Weights of a small transformer language model: 12 layers.
Each number is 128 + 24 x the weight over its row's rms, rounded and kept within 0 to 255. Layers, rows and columns count from 0. The size above them is the row's rms in percent of the matrix's.

# layer 4 attention key, 768x768, rms 0.0249, rows 357-383, columns 144-191
size [ 83  85  85  84  84  81  82  85  81  87  84  84  86  85  84  87  83  83  85  80  82  84  83  88  87  83  81]
[[157 145 132 102 136 117 143 153 133 129 130  82 138 168 105 128 142 106 137  95 130 111 172 147 105 149 115 167 112 153 183  85 139 109 114 111 109  69 143 137 138 194 163 123 115 157 132 143]
 [ 96 106  79 168 146 104 158 140 135 145 132  88 148  86 132 112 154 160 133 127  94 126 166 111 116 121 113 150 148 131 122 104 126 163 154  92 149 132 130 179 147 157 165 107 164 129  93  89]
 [167 202 131 113 145 126 138 121 130 151  98 147 137 118 125 100 139 169 130 104 105 142 146 134 127 150  96 103 142 149 110 130  97 127 105 109 170 132 105 100 109  88  78  69  92 141 137 123]
 [147 120 147 124 120 157 144 153 132  81  89 146  89 115 107 125 119 149 110 131 165 135 122 137 119 112 102  75 170 136 167 122 106 119  98 120 135 140 109 169 125 171 137 102 127 145 121 115]
 [120  94 108 156 116 164 116 134  88 144 171 120 115 124 116 142 103 101 120 136 172 101 172 131  75 135  92 149 137 113 190 105 167  92 179 106 136 142 135 133 163 141 115 126 123 120 137 123]
 [119 158 128 125 158  95 176 137 164 131  96  92  84 143 132 159 140  94 136 115 131 139 132  99 172 160 180 154  92 133 143 156 107  97 134 147 123 100 145  77 122 112 103 104  85 147 167 116]
 [117 128 112 180 132  93 103 120 126 125 130 138 154 103  91 141  61 101 123 147  81 142 147 121 112  97 120 107 153 154 135  62 155 137  92 131 110  76 108  93 124 171 117 103  97 102 149  90]
 [117 145 148 114 139 134 137 142  96 117  62 121 144  92 131 125 147 154 155 100  91 129 128  93 114 151 142 165 152 142 130 157  78 156 128  95  94  90 163  95 115 165 137 128 103  73 111 130]
 [132 123  80 153 149 120 133 111 153 139 100 120 131 159 116  95 100 173 143 168 117  92 131  97 104 110 139 137 170 148 101 131 102 107 150 130 146 114 173 163  96 117 145 145 103 112 102 116]
 [130 118 121 163 118 132 155 132 178 112 121 136 157 137 109 134 137 157 103 112 142 117 119 146 155 134 167 132 102 128 104 107 134 146 118 129 119 135  78 129 135 138 122 113  64 117 141 137]
 [141 144 132 163 100 100 144 161 130 113 124 141 135 129 140 170 155 136  99 127 176 143 113 127 120 140 154 113 116 140 161 105 130 106  98 107 148 151 124 143  95 148 120 135 130 175 125 102]
 [144 141 117 122 119 110 131  79 110 142 126 146 120 158 124 176 143 165 131 172 140 142 135 105 127 147 123 129 147 121 124 147 153 170 122 118 139 131 141 103 178 104 117  87 130 163 129  96]
 [170 161 153 125  90  57 147 102 174 148 118 110 100 128 134 110 135 152 136 120 151 135 117 147 116 124 155 119 121 117 149 113 135 131 109 121 111 130  94 154 148 140 143 152 106 162 142 123]
 [ 91 149 140 138 128 155 132 134 125 166 142 150 125  89 134 109 128 161 169 116 162 120 140 163 130 147 167 119  91 154 113 118 125 174 156 138 153 108 131  73 131 165 163 101 115 134 149  74]
 [139 166 163 104 138  88 125 102 140 112 143  96 127 148 196  98 110 126 155 143 162 119 148  92 124 138 128 141 144 135 139  82 161 135 120 164 144 120 129 126 117 120 154  93  75  57 133 126]
 [119 109  80  85 137 103 125 118 119 141 118  83 153 105 147 136 176  98 124 159 115 117 133 108 111  99 108 118 124 111 105 159  91 145  92 113 137 141  93 129  95 125 115 178 117  91 143 135]
 [121 142  93 105 161 152  91 108 138 115  77 130 150 117 117 154  96 174 141 119 106 124  95 156  95 133 137 129 138 139 120 153 141 146 147 109 133  92 130 122 132 124 141 165 140 119 155 121]
 [106 163 120 127 139  97 158 149 134 130 109 145 105 151 139 149 122 133 127 148 173 104 130 115 114 134 118 138 127 140 129 162 103 116 140 152 116 113 176 131 115 114 128  88 125 129 109 149]
 [117 156 160 116  97 112 123 132 157  81 114 150 131 139 122 116 164 131 112 144 158 122 145 143  91 113 107 187 115  81 169 169 135 101 155 148 135 137 135 147 112 140 119 140  84 158 137 132]
 [ 85 134 128 158 159 150 140 126 136  93 110 122 125  85  91 154 129 121 122 128 145 146 120 119 167  96 154 133 107 103 111  84 137 134 147 125 116 116 129 134  74 119 123 110 167 100 115 143]
 [ 95 115  90 166 117 145 147 123 136 141 117 131  97 119 104 114 131  93 136 140 139 132 157 133 127 101 127 114 146 140 113  96 112 109 141 132 118 122  98 153 126 111 157 127 129 115 153 140]
 [124 116 143  92 149 136 101 100 147  97 148  99 147 188 111  92 142 123 102 117 148 128 162 109 136  76 121 100  97 109 118  76 134  82 151 117 129  62 131 101 144 175 106 178 153 137  92  96]
 [111 108  85  99 124  72 129  93 137 124 117 121 121 132 152 118 128  87 138 135 132 169 111 127 130 136 161 136 143 136 155 160 119 128 114 141 170 125 124 157 122 125 118 156  84 118 140 127]
 [125 132 149 150 142 148 119 105 120 110  82 137  57 152 154 144 129 121 129 127 136 137 137 157 104 143 122 118 122 167 132  96 167 126 141 165 130 119  89 105 152 163  91 171  89 117 102  98]
 [119 100 149 123  85 118 102 104 112 141 129 115 150 153 165 126 125 122 136  85 109 124 121  82 130 130 101  89 116 182 142  68 150 127 164 108 104 150  84 175  89 166 150 126 113 146 154 101]
 [109 111 131 143  92 122 150 140 136  84 132  92  94 136 117 104 146 126 154 140 135 105 123  95  94 122  98 130 127 176 107 134 113 130 109 122 116 151 122 110 119 143 156 121 122 122 128 112]
 [122 157 158  85 127 130 122 100 145 138 127  89 145 137 136 158 119 144 109 151  75 135 111 127 147 160 113 130  61 112 156 149 145 118 126  95 112 134 143 123 135 105 109 134 149 145 116 140]]
# layer 4 attention query, 768x768, rms 0.0251, rows 358-383, columns 144-191
size [ 78  80  81  79  80  79  80  77  80  79  78  81  79  79  83  77  75  80  77  79  78  79  82  82  77  77]
[[133 110 130 103 135 184 134 109 115 101 155 130 137 135 111 157 123 157 136 139 122 110 134 142  77  89 108 134 133 119 159 120 145 168 189 128  97 144 135 115 157 114 171 144 137 156 167 142]
 [114 122 112  85 135 161 161 154  93 153 141 130 128 145 171 121  98 121 144 150 171 131 118 111 112 115 176 140 152 110 144 132 112 167 105 119 111  82 145 137 174  99 138 114 164 128 112 108]
 [149 109 127 145 106 112 143  91 155 101 125  70  90 143 102 130 160 101  74 121 111 137 108 125 131 150 131 166 134 173 151 125 153 132 130  94  87 100 142 126 116 129 126 151 110 153 107 105]
 [135 121 104  84 108  87 147 151 162 126 105 143 108 136 120 180 127 158 129 130 137 135 116 118 153 122 129 118 102 157 102 109  90 121  96 184 133  94 109 141 129  90  90 101 137 113 149 147]
 [119 127 158 134 118 164 140 158 138 139 153 113 125 120 118 115  85 137 158 148 129 134  98 173 118 166 105 109 157  99  99  84 106 148 145 112 109 143 138  98 144 186 166 148 114  66 144 149]
 [152 143 140  98  99 126  97 121 119 133 125 140 104  74 105 140 153 139 148 134 151 101 123 132 144 136 101  99  99  98 101 165 170 167 132 155 114 122 136 113 138 129 109 174 141 137 119 146]
 [118 158 135 131 128  75  60 134 111 123 148  90 133 119 137 112 114 152 152 112 116 129 120 122 139 135 131 102 118 144 148 111 105  86 110 107 151  99 103  96 125 157 143 129 152 134 102  86]
 [ 89 166 137 128 128 116  89 133  99  69 172 101 116 140  84 118 125 124 139 111 114 158 156  96 116 142  94  84 137  91 122 144  88 117 109  88  97 157 115 103 150 107 144 162  88 126 143 119]
 [116 130 133 143 128 137 119 156 103 106 111 140  84 108 143 159 133 130 121 136 131  98 127 162 117 168  78 124 127 153 159 147 117 121 158  76 156 105 127  85 143 168 128 144 130 115 108 156]
 [107 142 139  96 127 118  89 115 121 167 125 118  99 171 147 110 137 149 167 136 175 128 131 146 101 117 122 167 122 161 134 111 132 147 176  92 117 151 109 109 134 140 115 108 149 155 100 152]
 [117 129 147 162 158 101 137 150 138 149 127 123 114 132 102 154 137 120 143 103 160  96 134 174 106 150 133 110 117 155 157 112 124  93 108 103 104  93 108 163 103 142 107 129  98 139 153 148]
 [117  90 168 103 115 117 151 142 119 139 133  99 135 128 156 144 104 141 136 151 133 134 134 120 135  93 148 141 141 179 139 150 154 133 123 145 116 131 112  77 116 116 139 115 106 196  84 160]
 [137 134 107 122 144 125 133 145 155 117 101 110 115 156 147 120 129 116 140 136 149 121 101 108 113 139 136 144 133 204 146 136 142  91  89 149  89 137 116 126 158 133 112 158 137 135  97  97]
 [130 140  87 154 127 127 130 166 138 104 117  86 139 134 101  91 132 106 143 175 120  97  78 133 152 154 123  98 116 118 115 146 118 119 151 112 147 126 181  94 147 168 129 100 163 129 141 140]
 [122 139 171 164  99 159 148 115 117 156 150 135 122 150  90  97 150 154 111 114 160  94 132 122 103 141 143 101 173 102 129  93 145  97 117 142 101 166 140 137 175 144 131 131 120 124  92 178]
 [135  90 139  99  98 116 125 147 135 119 127 172 170 112 158 114 160 112 152 139 108 137 121 101 148  95 112 140 141 111  57 115 155 133 152 149 144 122 135 160 148 125 127 119 120 129 155 100]
 [148 157 129 156 135 143 126  89 109 125 160 175 144 162 150 141 104  89 141  96 155 150 120 145 115  95 107 115 132 147 110 135 135 146 149 141 130 165 101 117 203 136 132 131 114  76  99 112]
 [147 107 128 114 149 128 122 140 116 116 120 151 133 121 108 120 130 125 134 152 145 165  89 136 133 124 120 136 139 111 114 118 105 155 131 100 128 124 102  92 175 111 113 129 149 156 159 148]
 [122 153 124 109 103 135 124 105 131 130 118 134 127 134 164  97 163 127 119 122 158 125 159 113 111 132 152 144 138 104 116 123 140 152 130 106 127 139 116 118 156 129 126 175 134 116 170 125]
 [111 152 154 140 119 135 138 125 104 112 150 146 188 121 137 161 154 142 111 137 133 131 125  81  97 142 117 136 142 113 141 107 160 142 130 151 122 134 153 141 118 126 146 142 120 103 126 115]
 [129 131 121 122 133  98 150 118 158 103 136 115 104 107 106 120  99 147 104 130  87 111 115 115 112 123 143 115 149 108 114 143 144 131 147 162  98 143 132 175 121 125 118 122  93 134 140 151]
 [117 146 149 153 147  87 154 166 159  70 137 157 100 125 106  98 160 129 124 101 173 128 123 154  96 141 130 124 150 149 115 116 183 102 124  91 122 133 137 112 116 119 154 169 130 118  80 127]
 [168 102  76 100 129 110 177 108 162 143 113 150 108 139 101 143 120  95 111  95  71 147 135 102 135 150 123 132 128 126 131 148  81 107  98 146 107  95 177 144 116 141 123 102 153 152 102 136]
 [124 130 107 123 169 115 109 142  97 108 141 100 114 106 108 127 126  83 127 129 140 135  81 143 155 109 126 148 117 153 127 143 136 104 128 133 128 108 112  77  91 131  85  94 114  95 112 124]
 [135 103 117 101 106 103  75 117 119 124 121 117 133 101 159  91 128 132 153 143 150 114 133 166 129 104 130 131 159 114 160 120 171  94 108 171 175 143 114 144 130 148  84 123 167 159 117 116]
 [107 118 120 121 157 120 140 135  97 122 104 189 157 111 114 111  89 170  76 126 145 147  93 186  86 133 165 151 165 176 112 114 116 177 153  90 134 100 119  72 152 117  95 105 109 149 159 143]]
# layer 4 attention value, 768x768, rms 0.0295, rows 256-261, columns 144-191
size [ 83  86  85  84  86  86]
[[120  93 106 156 145 125 143 106  87 128 106  98 135 123  94 155 146  55 151 101 176 139 155 136 171 153 119 129 116 134 173 155  97 138 128 101 125 123 128 149 156 126 130  68 108 143 144 156]
 [114 159 120  87 180 113 129 115 107 135 129 129 139 165 130  91  94 127 133 133 164 153 116 148 164 118 107 133 130 149 102 119 128  81 135 153 113 175 145 118 133 141  71 107 145 151 153 101]
 [114 134 129 130 143 108 118 105 111 138 169 163 144 142 119 153 162 166 140 129 108 113 142 121 132 137 124 141 135 154 109 153 108 102 113 108 124 116 138 124 147 141 117  88 112 160 132  97]
 [133 154  94 109 109 105 124 140  87 114  94 150 156  86 148  91 139 108  82 107 116 154 108  89 144 125 100 156 149 157  84 157 111 107 133 137 119 133 112 121 111 154 153 121 107  98  63 155]
 [ 89  87 127 132 162 153  86 162 133 136 103  82 128 137 177 109 140 147 166 131 129 133 119 132 113 128 122 164 154 126 144 136 117 123 170 161 155 127 175 157 168 142 128  90 141 126 124 108]
 [178 133 155 149  93 107 107 145 114 116 120  90 163 130 152 141 137 108 175 156 145 123 131 104 105 101 142 111 104 127 114 131 139 133 116 184  98 138 150 159 126 120  53 150 147 146 142 160]]
# layer 4 attention output (transposed), 768x768, rms 0.0241, rows 256-260, columns 144-191
size [ 79  83  84  82  89]
[[137 109  72 131  98 130 112 122 157 119 142 140 125 126 135 133 109 146 129  91 135 145 143 145 139 101 128 125 148 133 144 104 152 114 127 142  90 151 171 131  85 155 121 121 115 153 131 170]
 [ 98 152 127 130  79 191 115  85 148 153  96 165 116  69  83 128 157 172 144 158 131 113 151 143 126 111 179  93 162 124 116  66 150 120 127 110 158 128 133 135 120 146 121 153 102  91 137 120]
 [191 179 102 144 122 155 123 135 118 123 151 108 128  90 133 159 122 131 108 166 125 143  97 120 124 102 143 110  82  93 135 121 105 140 159 136 134 119  94  77 111 156 146 177 175 107 136 190]
 [110 102  59 107 137 110 113 126 132 145 143  95  86 110 107 111  93 123 108 146 127 112 108 129 165 128 144 100 114 133  87  88 114  96 137 122 102 136 131 106 133 115 137 130 161 175  85 133]
 [177 145 119 100 125 106 150 175 148 144 122 103 124 145 147  93 138 121 150 128 140 164 114 128 142 183 138 169  87 127  79 128 117 141 139 142  82  93 140  88 150 156 124 151 128 118 107 140]]